{
  "num_hidden_layers": 13,
  "hidden_size": 192,
  "num_attention_heads": 6,
  "num_key_value_heads": 2,
  "head_dim": 32,
  "intermediate_size": 768,
  "vocab_size": 2048,
  "hidden_act": "swiglu",
  "norm": "rmsnorm",
  "norm_place": "pre",
  "norm_eps": 1e-05,
  "positions": "rope",
  "rope_theta": 1280.0,
  "rope_fraction": 1.0,
  "qk_norm": true,
  "attn_scale": 0.177,
  "bias": "none",
  "tie_word_embeddings": false,
  "parallel_block": false,
  "init": "normal",
  "init_std_qkv": 0.0377,
  "init_std_o": 0.0,
  "init_std_up": 0.0377,
  "init_std_down": 0.0,
  "optimizer": "adamw",
  "learning_rate": 0.00288,
  "lr_mult_o": 1.13,
  "beta1": 0.9,
  "beta2": 0.99,
  "lr_head": 0.0102,
  "max_grad_norm": 1.0,
  "warmup_steps": 339,
  "schedule": "wsd",
  "decay_fraction": 0.662,
  "decay_shape": "linear",
  "final_lr_fraction": 0.0,
  "batch_tokens": 32768,
  "max_seq_len": 128,
  "doc_mask": true,
  "train_tokens": 198800000,
  "max_steps": 6067,
  "dataset": "wikipedia_en"
}
Each number is 500 + 40 x the weight over its row's rms, rounded and kept within 0 to 999. Layers, rows and columns count from 0. Numbers have three digits each. The size before them is the row's rms in percent of the matrix's.

# layer 8 MLP up, 768x192, rms 0.11, rows 702-767, columns 144-191
102:493526502538474476491551524511496536506497526453509505552515585546522486533419475554488459524546446558436473469506516440532505571524436504549459
095:529572536547503505527484548459445487517497527555482480415486517440497590507513455481515520518486525531491420487449492561437531554510513520507489
095:536535463507548566441482506502492528434543500444499508544504534436499551548477488454492464498471445514528461395558511487538539546454575531477552
102:549445465478487456511492395531511526543481508464591545460505480456425512516457531507532518471481469461471493565508513460536465474536499501515461
098:475505469428540542531535522471466439558499506511484536442568457429576500471577498523534528522567528475512449416535426516551461485458421523605477
098:487539515549514492468464523503496474524428502517486439474571506506512503516491481515433510539520494554417501508524518487432463523504520468468498
101:585495475474523529573510538471567474457438477590505535533425470569462531507520491510479512511468500488520524525466535491495479497498538585502496
102:421502437472446456481499526527528498541538476491465446560541508500502493518394552480530572475554506557488541511508524539485467433461535574468464
095:554515489475481436495527420444526469468479474483479577444520492442521496457488528502487546534474506469445525534497464506458468449558515474481538
099:481485512452457518490532504577489438513455486450521447470482530451517557505486486537433514543513520525553441510519569520518507573478467466480559
094:533509508442492538573485549496457512469449560473415508597444525521479433505526488425584537499481479553493513540530507493512591516566477528467530
097:452520520477483470480513428604509623478545547465482461488573502585572476496505466517514538506516429534494481546511562493464549509552516541528433
099:486417488486475531534458512525487574498490519475502456474577545535477494507492565514561552498506561477535415519518568453451453572400466427473514
101:400505483490495518524555552475524455508470450509586491509457559499464469483556557535576465522500483561499447482424555365555457485487564503435541
107:471555515531459493449460534612469524490527473481477539412442536483454474496436502490488491484517504539522472498442527481462506535549483541464514
101:521516565502522486455535511526515481540486536465493521574517488490510474438426515509399537466481491558411509500436495472477474489484489508426567
096:480539497504529490496456535569445531490544519527463550497554478524512499449399537383443534452478539459443493532464465511527425506478505483439553
102:527405458453492460499477524478502460575492546486487468562551508515480511492550506517503430444476527474560449468534487489478574486446505528483504
102:449499511448509508459498518525511575517482434430461488537461511491468483559521504538467489486496494536521524527526463498496534479485576433582493
096:547444504460445490489421533457495550551459520469469538543559472531561484483580413474516538424489445499512497454531566533484521439478557446482530
097:483485437447449497565455525500461525496542535500442573544522501500487472503473524453520502511520475480511457531586412449472458501589551536464427
102:485508422563444514466476492403496477493511592530514567489511516494420516462489524476507456493468570467548469489494569493542533436555442507526530
103:531509491591569558541564490503498563422481507503486469542417531470475513538479496518616514457500463550550519507517479507505492473482432500483385
098:501517509468445524497477503458449439492507411463528499441488526485433550545480506533503519525525511451518464557536473515488491485475513487527486
109:516483511548395502449511566521483485427494508572506559536492552490508492494497428503469463558528505458459439504492463478555483432559545510495519
100:490485475522545484494481460537487531508545454575452446537546485558572466472515491488524532546468463432491500581452489516476523484472530432458501
096:519526519509501503552499499495370499539480430553499471547495461509485492508534481481461528483517490459485513539591516570528493493469479450471515
102:500517452500550504543509535534493505471505487452506584490508545641414455491465538468470530516528481506525447551413518451468455525418521522496529
095:473597489536464405442540488580512472502576451501507631523510452481519556448529463506434516452517540524488563441507504498532459554436535489468506
100:578461571470471469491519489479536551558426404532478454490499423457482509529504527511454533547537436509457489428533512470564474474430465526547511
099:481497501545498543472509545565472499437576499480492576505463572528463520492453495512465512529488478539460509499579539466456538570486560474460464
087:478572477545491540513556503508461476444459516453429443553482531536516469551575476542471517542521546469517451502575464485506461469514484476492473
094:483479517507517501427498558523455466509485483466476472551509510468490421484540543555465452516472465454513485531484496530512490513500496481478526
101:503479528495482552554477549532452540504452580481463455507477575562490528525530494513565496458525512514513502527520468472498491537542514564444452
099:509526545516491481530546502469509524491460430560537505469552481548565545477501473518416498488537503560565420463431507468499496503445516497551485
102:444489563484515457482503508529432493480549429486497532522465524577566470517592523528524479450570506570562498566466484522497495471465544490500530
108:512487523462608471512513522361488531506516456500512548541487464553539533570468552519513590518476471503528456422476430500504437543512513541519576
108:565540554500494504456498544525507495445451473460437515505589532442539502480569564460465494477440544485481449492507491518495485462541489490512424
100:553515460523479472508569476473434454586539511524470588539475442459533448482488511501516471501551497502483532518525476463441463457561526416550550
103:538484451493536504544543505533445501499515519468490551497479563514479495447448374538555567518571520561453547485536551522485521521507460568535546
105:471457472506453420463529457449516491427561454460483480525527519572479424440440491563470501556516547531526479439486449501499419505479522518498487
095:570496577481516509510514498484492475438534514500457495487506543560534426504496578553506533440556570467534540482496501512519493550514470514542506
099:576507493480495547483542515526494474475514411495542492502503494488444486503494539487465559398479535477616551461475527513490440490528448463512552
098:485469444492516493582535478477478499538524504430527481485468515455519507440501523502541505525487493494484555513564549456526561529519505460476507
103:468504473450455461555514558521489504595475572475547581536486473526556465544467536497493523373507498465507475498506398508447511507538470471448480
100:515476527555507513502441500530527494501488514471579462570501467568484473489457489528532470448510450480499524493501503468502478565554547562442551
101:459386473561445479444421451517502520521529535446502422477452514537591512522473505517590535551495539508523434469503512524494481502485513513503536
101:553450537513473473526496457460533486441501460467453514524468415502505540522540509511435456480437496472508493507504575554495458541506434528538543
102:455578524458486425545513493495594530522512426494470489452494508527529552518558557534467470543582453487453512479505547439516511506483521483525500
102:495537510545548484419493532491443530495501477535537442398475539481423486477528439519501511497462526514520529440511463369471443541519502557514468
096:490415506547478524495484500435534467493526506425471522487548491505526444517433456508487475476538466446362571587555464532526509468540503561453478
099:574464475541440471477549491466556507470493473504417501480439478458504493418541505497492558526518500439565527420515431524479477568482434446524507
102:547521492485473546447560472501485475537544551478444540479555564481495615460490519477451540470458498498513444487449590529501489526538496451484502
099:565484528513522460521414469488495511456489481482540550558492433503497524477609526490512538504515533550452541526471460519541497483486470464445457
098:454507531482558503441419469489483471458529492513514533420529497416423558508517495538450524474512457512515549549522496420487466524506500431517554
096:496504567528492466500548616473536499523533609473508506485538516488502510556560467460468509465491493524447500438561459503469449542524557489456479
105:552459579548544502482490529480407471440470466511430513482509559506551534487544539473521582509479474497446527495471536496515505518531459521511470
105:512478424534425455541499536439552464429526527507478517461514577485476490468512539479412544424482471491488475533496485484564428504488470564468509
100:574490510498538533464499526472468509547484465540433542468443553504535500422458553530453474495546526491491526489520581517489480531475424457450515
102:476478459401503504548518513465469465503538484544580536507524488525452516598447472467446495535452526563554454531517500548557531501517503473507576
099:482553531446507521460480493513539464570586439509525455498513484486460494522492513465441490554558465454504575459474518537533505586439556519525462
103:520540555542469507519509452511439517507423535479479508489480428572495610551433491508554553540520492453473524571553542522516478518417518501453518
094:572515500464516468520584520487578557485508466513468489511511535520520551526511477464492529524540526483481495516501474523446600547428506483519507
095:491480493542500474523465440522504523537551508434585443555562548463477509611489514531490576484529492553446477530496545499471464449539458580470491
100:572452458521509413450448475530574557503476481528546540499545456466475533479533568543511577464496481570480494465518447440433472458497535534508448
097:498482471499467528523448465423453529557523507531580480554491489492475470502475496592509508530557527474528548459533521516492557540541475538583472
# layer 8 MLP down (transposed), 768x192, rms 0.108, rows 702-767, columns 144-191
102:558562473436446469416548524531469491515497501507509549516434435439403467499513488582484554484504534451417518566551494543516477493500456511543513
095:519461493544520427483470494509525451503464509587560501534487485479472532512485491487492507456442540559556559412473440397500498469452459541514514
094:436469459521522533561487551551469490570544474476508460496486487505480486581431469549509467577504527510557490446546510447465485532526510506506546
102:466494484533521565528455509515489438527508497520495552507540428541447489499421494478509516494467537520511487461476469527553440484454460442495491
097:465551468514528597503483486436567550446475535492492470467464496510519476489466461456499449494534464506510463576507481544538475508578551532402472
097:539559463552458435498516477501544473535567541532451555482552502480492509452461515570405500448485513504453521421556482444487536518447526440499502
100:429552494507490476464507522463549530546555573507480433439507522566496448532455453452516457484544522443505507464477533543530516439500433540500541
100:498489528496496568543576485551489484421516500513516553514441489528578446449524529509540578418526504568451537558454534466535456515445446504413506
095:527525497541504432548475569507498439490423442466465469481524513501428541506545490439534558460478472438425556538461494389511503514457456531486511
098:419463574535491556514525466570414487464504480533510545469518512542484482497397520425514507536438472515452484484560421496510516434510504542476449
096:533412487498490519516519502544532537421597513523443379444525469526469500465501491621472484544547475518527468519520503501506587521566459557472439
098:455455436524501535533471550523499478465506475520466464531497511510487520541534513585515442475546549523430497490515429523450491498454505541483470
102:530477488536498491543441516427535512505505458408514502523472451529489468480487496444489535508457489503481490476548445481538475524488419497422471
100:575527553455517478477532542505552527512503483523525530494531453506536504486498493514487515513517506437502455496522517521526495562439541512543449
104:505460531480472486460543484545513422515543519611467573487434446466435569488509497505475500476466550444531413497452540472440458526455459473543547
102:478471508469408460521504518539480530501501540470543549489473536506453547535546474527571499527517433528494502478485504480488516460473489520597525
096:399492416436462539538514512561499455511514480524443517579469520594494460479572577485459472488503456536500485508470483488473549533482483540503444
103:527467530582584502528485548500522540555464519570509512542475489454519497488440505530501546423447495533548442505538503508553458526477522470493481
099:484417470519553467546451530520515468502552517547490402428509520514571489520478472580471480445483501484426516530618467493492512546503462486491464
097:478453477476460519504537503515376529493478478469522493540538528470492440510569501474516576487494467520543561500553501453520518512414501447451448
097:499517536393502497513462497551524535522559491484517474505523521568511448501530552546554487490463481500489503531507495496549502444503475478545552
104:469547476519440475431523541453518421545430415500461455461440524568526506475517539438503478595533418509495595542482521449496575422497421444555513
101:539461466478462515463550549447451451617539447536501503506499438518553524521482497433605430496486576557490476502484494482535511505502565431544544
100:479562408518489602478504498458460533517500446524539524518484492535540513466477457660433466489550560514492482498485447488505498546589478496498551
106:469545535515584500457532521524539529477519533497492441495496505469417477494476484500485576493449483463491468505495514568512549499491418403461538
099:521488544518443559568506516555520541579405452472541544481493531484494571471477487546507514545496531571518477511493556523471532553529499568502477
097:439571527441501528484497516490520420530463433536485506482467491423527444451549514547528549492566555473496534460483475523404526526598468554529502
102:519383530565501497501488445465517471513472532492564511493509590538483496565472516504504523503505463576519554506504502480491609539527518496588478
097:520542485566491547553524520531481477518528505424557480467510449367514455425556526562532468512512511576465509551572405505602450521449454438506437
101:495508496519427516554473381496534486503496515468512524535486496567524529502466524377452521422466458504514531551555523461501488472519579443435471
100:533454479493487502578522439505497451486567491486457445554494437508488441470499544496504525541487517460476533488487472519529524486495502467532517
090:530492464426494450571543465481467434492570517539488487532536474475520518522541458620491487486485472525419446447493498531505447489484521423480453
093:535539475524497508444453508485489486469465491577458534509547447498510459505559487528558542490498511474487483491522471455473572515474537500489505
100:517508509592512511500498467589430528483490521485490521466525598496450528482493471546496502487545495534501480576427459583566428500508470464426446
099:545527570477516521484538558564474506542539547477458466505491533422522544464535537482506547506517562548519536489456538566549451526548538514483506
102:485459487507548547421483492606474484514456564524487541454463575532451525477452453532482430497513596505505480495450511528513542551550524491511528
106:541557594518527481576452448475547546448468427549472500605467527633528512536580469487479527519527559520547497471521467469453504468520499502497493
106:551479542556472555454451537517487514495527473548559488483467498534501456449541495399407527466490504462516476511430469540501485497501502569477472
101:507523476499489452451481495523551607504515525578517432493473550465488445453533482539524499514519549566469474461498502477511464541591509458471574
102:482519479480498509512545534490420452496453465442485610480552496526465507491501478427463530522499450477454561449442475506492474464491492460506453
105:556487483484477477452556471481484507428508522526456471545504536509520438477558472533477501463424537509482535511504483503455449477509514473541493
091:485510498453498499635530525470488575485542490465555478511549486463536465509491470389441503547527465484506515506493486513545482446489465433451429
098:500472422552551522459529436503487510505495535480495511473469539497510494450504427555490602547486474538396513494623524485526507492491495485432491
098:481489473449545487542516409485500480547589429548544515480486472492475479454598516566554459445498497498496461424562453538510528496520523492489471
105:479518515493412503547542486558487543553572556540488472511540554488468516579485472435557537454505517505479519484495485553498494490495480480420545
100:434507464438636452465454493528520464542489520465509494467452485565587532541474456498501467512480502507500463558521523490468425495477465483527461
101:538469492514548504490527554563466470531477420462456498449528538451499489498525459529475453477524454425482425498424536486515478531541489505492506
101:577500483520488468482463557436425446499429562478476524559502540510479509509443488468454496540440535511564462489496420550527557572500622407413530
102:511443400466491523543468562514514504555536531475451486450452518538563455488524475522544485500470515403556483532595465540489541448477524503558490
101:478524471535457433578501497490510517523506497488599537509505446452420522462479492444522489535539467480482585499479428493457536523490506440485442
099:431475503459538547445529602512479503545472446516501501457480468419529455471465471529455513468466503465511493475514495577519499467480494504508515
098:510551445520495446453496446531462462463509540580532462534551500472477529498583579528559616487477508494466506543549484508516449566486505544522435
101:553513506508531510599484562527578438552504482557430486465471535505484472441555494424493523475559460413593510463553465438533498446492474455547574
099:537477446499508457566526594442476478484502490546530517484435503528487521470488455511506513521538410513398494542512517473502475470471466518520495
100:524469480507544534604497523536536486500546492518541491444456487474507462497569513374498472540482550410433510518474517510435514574429496462438458
098:465454464518538467479493480449463451500462527443482530479473609523537581548518493551554461455534509492493449497507447524452450512541420451425500
099:452526475481498479478535530500511467500497539558515482494423479581529495600482535390470456480546533525513459586499503529497517564464542502522422
105:486506540537439481516475495461514507436469531542463484516501528474404468504524525494489441515562505500525454546529486416487488529537473572516504
101:532524502515533627520554489461510526500515438435452577557541543523482459484510479472470503530487558457519538480544504481549598501574476509459524
103:572507498461508433514517464473461469485515447550537519535494506503506474573539478472557503488494470494477562552470467461470422517474460532550507
101:477548490478478476543475527461546470515523459479531496515523517532486555464521586384484501525562531433503504522471486493538444505509531536550493
105:524522465428460501500497512445506475491443476493518548522453457546527514542502444571465525528472469489498448501448554525519471540490456483495531
095:520458513501552486512550482429550523454498511522513524554494433528542576419506513461489533465587518481483539499545456471396390482546518497485525
095:515423504510475463566506507504475509479464559522434523495539478570438556583478445511471452516518487485433496498410569502500500524512497534546492
101:497513545474496498478469469512506507528458507464478607401500579509521426467489470550530497510542405500501444506478490445472524543530536482546514
096:468488487469465534551535528522504496517484503529472492528592514506515463444493542420516557467528480477471541511491535531502540426503457495519441
# layer 8 MLP gate, 768x192, rms 0.115, rows 703-767, columns 144-191
094:532442505443491491530482535494457588491470484483453490527482558504454508506523502550510435445534464503508565563507491552571515518560509536504469
093:523509499489499444439473545491555509501460511455467446487485477578433516521370475506493532525514463525518450466425489518504475492490546553431564
104:524482548531458515523450409462554473468546480459469457479544457469517500522477546491527510475535494428532555541534474551406468471618535455467497
100:534539525490560557480434501543483557517401496505428574544478587500479486501495524519527575544489511509547498479494525446419622501550488421496532
104:475506504571503521422492491479499501539493444484473496508464498521509484504464533506434482437569501460450476518506497511468507512599549456546522
101:540463518578518533470507438566490540446544490568550496537440502541436579540421461476509527485514538468492510516548437524472525528491535489561444
099:543511501440535495515481417473410509467519499514449483474558484490513476508491473511480518511505512532483418469481505475489478455475444551433558
099:430469517454495451477499444507533464485478476480563474496537451511490515479518500486486511413442482476467479549558569496381494508501531547538473
100:564525459483488452442515501479527493505431481507526473455436485488492459467562556466562516486495533541520474525457481497498487495598510496475449
093:515485507522463460472505471512521526457459575546450484497556491498431497581463491467522552494493471473470509422452548527550502448497495460491429
094:409457508575430508506412465522453598441496522473610558481405506457495538476482453500549492499430445564573484522502500478420471465516526465561450
102:474505479464507485455527438445569531516420517494510547543542516527545507464386542479605522497488533518507479492464466525536494482534525513549501
099:496487540511425503534500525503540525496471526496477526496449551500496496482493424519495463501547484507580536478515534515433495526425535468563628
102:487486536499492450498532573505536566496452493482484474558458467443515434471518489490428516536483409509478485530556466591543492433539480478476491
103:512435570493443442466505533535489531526454531501504538522470456485517409480579480476489529465524429557466448467476482418544507505499528491463528
096:455536516496528472526535488536502509490469462487501524532518550472460455494560556565394505487486535440466400502522464396473580517591487558527471
101:573541457469442512529526523518512526516560517486517467496493496507468446473501394489567542538565543429538496484527489483467461507482554517521537
103:478529462557538573539506522458446578489483488494440533500453502402484472549441471489435525521557516504521532395464590519507525476556512478501544
096:496484521502429474466487512568464522458464466479510524544466496506412497511481445493464473541536485484499568502469545437487493509481559439493477
095:489518478479351479547516504537435433530486525588497482534517470486507526497505517494489532441536465489550484501473469499435469519529494549525447
098:450455534467477508453489533478515491525511478488502497481521526479535483492478411534505508502499524496575450434495527551395555494501436396504527
102:481554537543541524446499474503516478507480469503506483462518549502532459444444420528504544447515481501498542522561464459422571500535540448470559
098:496480547442465474560536468533516498556539449519511472496465555571477514484476490474517505523458525479474515429453561524419516441504507493477522
111:515525497536434544507494429517531500483520476534492482481537505446467502370476567441525493549463486417567526477451464481450482577541405439465495
096:547460475494540504498480547540539507426540530508529475462531488547476507494517473478486481487448481483507491482480488520529481500505591498547588
104:557499494536490510457571521538538557496524516489486537495510461498529478433413495535560495538432587449508573458471503407373523503533532445536505
105:471446590494477515434456500462514579556505520497519472477508470530449481510505475528522452484553560476509476443512451481465499440539541467513513
095:429489512565462575448459488554537575499549496461522525504497491556492540494445497498435564473487525437560502434482522467548497558500550520486517
100:473498521556457503467471499492502536474459514461494459503504532559462474530510459408480576577459500408474479461425513542447489530491495520465439
100:483496497474508567442503490512532527454409454529487516475479517544496498517458456470566527510512543564555452544447524459540415559580559513469492
097:456545496585483547482520494488511537460440468444484460532448508525521473545559472476453538524541539442522505510553478504471464470566489524511509
094:493520482459481522499458474470456502435438478500459492438452475554434482464586474497543526480506547434537467489462493498464531438458497562491397
102:539497488493470519474510538538522526505453493495408418587433517470494409544510501549492520408492508461524572472489531448482472485583527508501516
095:462479501483468559483532484495542521540506507544508481497524474448525532506539495477540551449474506466510462514435477581472519470571502467487450
103:490418470506495574466527518470515528477480541446491544514523546437509526482592433464546584484522522497463465446489501552479503517496531508486481
105:517427544477493539550473512487445509499477492444484456469453511449489501462530536485522499499465593465607469483518537507458607500524510460451562
108:428505459467476456489410395430519483553506495552522439548529481566507524558396517514466467531551476434577455464459474427508538485491521473448521
105:449467467543558495487527471459514490511471425473497475480441533546509532561533483477547600498516528518481541534511524524456527479463528487497497
105:460494504425483542486504501572470482581498459535490470497548513476446509498539533478396500478505490562578474468433542467468500445492488559513466
103:503434462476524532459452550541511520514456578525551541402410476510519556534487481485512578567515551571543524437473564433479511511489484527471517
098:477473550557507550488513495473490472456485511555418549518486518482483475445542450495474544466448478489546505519508514495428502509487431566517535
098:509477507500479463533475515398474548519532487542467502537531481500500537472536475510470502484493411490564555473471543603421465471494481499495541
100:447547537413501529507452570533533536447482508502525526467525491539481602543519488509502481517488420454495515514429486452458522479437550516492466
101:469419472528452507503493534507476495518479502497517474468529504401534486456504475534428518501567516431469588501450571481416490445518529475458485
097:473502544483493515522384402540488459554514535420462534541458433479508494489524505535486449489529490520515484440434568502502554482571539453525516
104:539446514483429502536441473517507559587511487543494547451437604553522482490499475474502491491511469458539496503525487549485615523493503475548549
107:533473471519430455536488474488512499526435400491526531490546438526442582531434495486426484502494595436521549470512531527452485519552480487553515
101:564532550551482579446499485487462495521467470536488543494464480492478506567487451536441497507572444457508471491469565505496473492455499521537488
102:585458465519527561459525483538516499460442476507528492510524523526539459491459530492487539483559506512452499480480549411410478495557480542558491
093:494526480506548477514460420455546523490534504520512426487469557543469574470407431480448469448514554538510459477519532528547492562505433533528540
098:538577442470424510421500493480506529499450508550500497516566482438500465521466470527508536495479491478472468546450525436405475546494499492458506
100:472488418473507542473520491499489546562494528538527407480526463446480470526449420521489461493586432526506490431538430431526525525474529590440490
095:471458509498517435482480442486451452555491510454531405591464582470511550528427478487434470499531533471504509516468447500470556520470472437432518
097:548462487477500479486467534542495435471487460504471441498469506482519444534444404561517557488479467441581513534471589509516465519450522497530511
101:539555562528488566471528499551482491514560505534478504454505465606500505519498537504494432552504498466541546562488451575424557471545493532419459
106:530483551512514487543502455583485561547510544468471554518553443513526513505447520431547535469520505504560453487371579480481528529546487530465529
101:534503445503532456461467426505544548495523555543451445513574531486463483559536509507518540463576469471512516495484450443488500521543515507469433
100:481486488520510496506514521527529521519540543461524514543520517513468497446467422442509504558501563491549476509515430520505541482519459502511504
098:511472536555455480467470523512539516517515462417534417496454490518436545528539436521491552530606524452496476574503500544478521460473635497461580
095:426528489528520521479492489483588475542496484521487408549524519497508486491454514509473557487479436511532451492549478451461518497544526442496498
101:474444483502493509469484532433490504493447527523530513494528569538428563556496468495508516407549454474541496526467524468517527442438524486504462
093:459518504511469541498464435574544521483568510511531512537431588473474529510446500595448508471585529483538532443502469468496563482532462506539448
094:443545504512509447480460444453548594497474513441544478540512511464418573524487465434495483478504510554499538489490527432489462416485590425473490
101:498528570520546461473516555455564514513518452501480525492514509569519451504457478507498426556518518508534481508451501473511531485547534561521521
093:506481562451470464474578524432493524545547510417557499594468448571523546478531526463482506536536485498466444436484487489411506477510494559548492